Weights of a small transformer language model.
Size: 14 layers, width 256, 6 heads of 64, MLP 320 SwiGLU, 10.1M parameters.
Training: a variant of Adam for these matrices, 529M tokens, 4037 steps.
Each number is 128 + 24 x the weight over its row's rms, rounded and kept within 0 to 255. Layers, rows and columns count from 0. Numbers have three digits each. The size before them is the row's rms in percent of the matrix's.

# layer 10 MLP down, 256x320, rms 0.0487, rows 0-42, columns 256-319
108:104131138164150137160115110125092151138138139104172110098099092155119089089114101147166129116097143077079162120168110121120142132131141139087130134081105127103169114091108078145139168147111097
098:141141102166110141106159138090154062146105100113140167128082083106123106153156138145127129122164147139127125124069122112129176098162104141115094109131173137149127102110127124117115089165142143
119:148138130103084177124119049126137123141107145105117135123121130090100123133144124117134152094157094146112136130101106140140117091105166134135149114124119103102152135141132100095115132111172118
087:116121164094150102136113107115118090110122122092087154167087146123118162116145097106123102117108126120156143163136127118136103136119176130120111142137133140112101125097120100137115141128152182
097:102116153065130160131116152133132144121159114158133114096137150118109131134122092158125121145126165136183133153157138098107106145101101137112158054131116119159148165128132150110131185155161150
088:134097109215126127160129118087176119102148118149103118130129162111158085155154123149113129096135110107133149128125132138105104101106107141138109078132152140114141116147133124127095118121146156
100:154120148087161165181131133146123108103144192153161121128114155094142150115146098146166128144127136114159122115095163113091135107120161120136135134118116138165092083154125076110115087140121080
112:129163123158164140169195103121114102121137142109129161125141146157107111123130172110146129156133123136119138149148142108128113106111112089124122078160129115098095116137120095114088062162120142
096:135152124110107141102103140159116160129142135135135099084150157112127122122143126135114151104145118116124148153160137116127134133120083164115145167142149060133136127085118152141107092160152119
089:143100131112146154126154142148135132165125132128174130175124150138129127127157166099116149121131095185098109178106161085146163074128107140177084118142120110141124121165104144115131117140129118
087:145112102170109116105146147103175164136125163076095155149086141116100122133159139153117116099078112091135145122153152122106183141136120106111141076130133141143110121175153092137146153172106170
095:125108107124149127127125194167170130163147162156132131095113104118147140137118098158121179121155158142139133089110124127115139148090104124127146097120120093138135122124115151154138127168107113
091:090155127128181105142127113114138095123117127167152167133169136182127085124125142131108115127140129151131079116083095133117116140118101138138133137072134100131126161084117134130145153137079149
088:116135119099116123141120130124165093119159146124124108093077109147152132116114099128163152147096110127115153104105124114065128119132096121125162125129108083159168172158129143158112140089133097
103:130158133120127071138143111131138121129110123133112129105195123120107130108079110085118101155169097138069170140129126117113179124123141154176108122084140087164150116121168114126174155106098100
099:084098165106137155116078123156126115171134104104134112145110115141166100133145111145119148111136076141145143054113158111119126119156099120198129068152157133143140140120143155158115108147100111
103:132138148157125127140136098129137091106146139094120162115122114143101148152113137136161135133137086124110133132064156138119130092122148138134152139145104130104149145127159118073142116158123111
097:133116103147149120119145143142080121122115114122080095143152133134130129115156125131103103090111109128147165150125108138165110141113069083094134115150115127151128155145119148154104142161115096
111:146150107111104110120170126113131131114067111143139120147130129129139153159133171094131140121128126142128144094139128103170118133136120126114117129133057149149129115136143157169125128176129157
096:136172103203149106142106136132203142137107114122196153105131141159096163137085150142101140112139125102111173146123090151112115154158128095124153142108105107143143142114117159138110154142116123
094:086106116157109111118123110098098129174137139104141163104087176107174089160104152114110160140166102152111099177076135149150117124156147164153055148115153122141060126082138134145131136114125145
109:127113116093102192165117125098152121123153105157099124107149099087095153084108127151122106128158103128120174113115141098150124116130151158156149113146095135097147160154141105086110117131162117
093:129111166133081123118099148158126136134176177136117103180114126121128111150176129211192074142131133122149123140156126117106116139147098140127130135124162139128103137115122182153124106111112187
093:111119094147103155199146111145108144141098151160094096158107099153167142106128088151103103130114136094151104146141100088150139093104144127133108133123139089129103123143118136105098155127125160
097:100102110117170139134110148098114110107144172084082127144151161103155129161125132147141116120151149106157132112157141112119115093118130135139150138118130106124131098128152133082133141165127144
088:105108108123128146138096133112125088080121122111145146167126092112142150101129130109104130103134119123138128110130139124118101131097123154121186131091181126142195112121133112114154132109085089
100:129151165134179128161093127137110101102147131111154129150178114144126135119081095152104160120132097187125158118104114032126140103149099104133142135125122199183164148166132164125106121166172155
106:090134137106125113138163105143094110115113173122094102136135155102123108129140135100117128122108122063173166124160161135109169114137148132135166152103111085110110111056092121151118101154114091
095:119136107102103127146133131182085150155135158076144114109136167162116127125138112130101148081133132130129118108151150124115130153096124156139186116137144080127117119120132116139129143155142112
111:141097126114126113086118117102098102114102186128101121155106128126119118142136109135084145087132102123103097137108134129105111068135141110162081120146132129074108099171163146132166109125152094
097:072141127151084113155129145101137127134126125121171171177085097124109131139140119069139147168097105130114155121102145118104164136082088145101119115189075094110138146115130123173125136135107095
103:130163133145109166098130108130139097124105134097116097135149124090153136119097125097110111118111091140122085126140171116124121107072123145107111083142100127116090087112110122164137163069130181
090:121095105143114149120139111160117169124097148134102125140168146130116199133129164110111110166115127109120132147172158141137129111129145151130121100121141138084108145151149139107170104143145167
091:155135125163093147120162119119117147120144122115075113093108089105097082148050126114125126143121147159114115066131126077125132155127114141127104105150088120154154152139113128157096141101123109
098:113154126088106083182114108114103134129112171121064133158156140133163166088128105125110127120152112169144097122154113181130172150151145138119170135167091125116137120121113165132172111130174121
101:152108127128150122144132151147166097123168073134126079144110129148116141112137130114138134143121119184088124108145134117099107133114167116121129109149138120121095145109138126108134070110120121
095:117142138122108088185142077103078147133140145187085132136175151147138081101139134156130091140099116078153086080112125158140159126159131150106173127115131155140101118139110151102103144097086140
102:136131123055096142149118134107111129114096155102082105086117160101107154143100117176162155135177153090126087123150171146130121131169103132127136099137148141128133112118089108086105151119153113
090:192140162160138111142143151165124167166154132158182159105133126103140126092174129145145127098089138139112144176131128101105176108088139105142137140110129139140170123115128176147130141118123129
094:130163122149105127176119105124134184184138129112105174178112156122105122140151108138141117137103149162126128125152125126124100115110132122100142126148126158107165167118122160123078109130133127
094:136115142116095099115136153088200144105136143158097111105123120116115122118173124168191126124140175141154169116129136108145101157116103104135147082154140129095116134146166125131140132136115124
102:127115076100125096086079145101154164135128101117124126147142161118099103165118137159135118108102154139121150093140146144108157139115098074131131174115110133181117131165132140119109125142109153
087:080130130086171151138115132102085126130130144145132121113152148124121119127123152173136133138140120125125105127114144150123101125154112093120143058143106152165171109123131109162152120134107128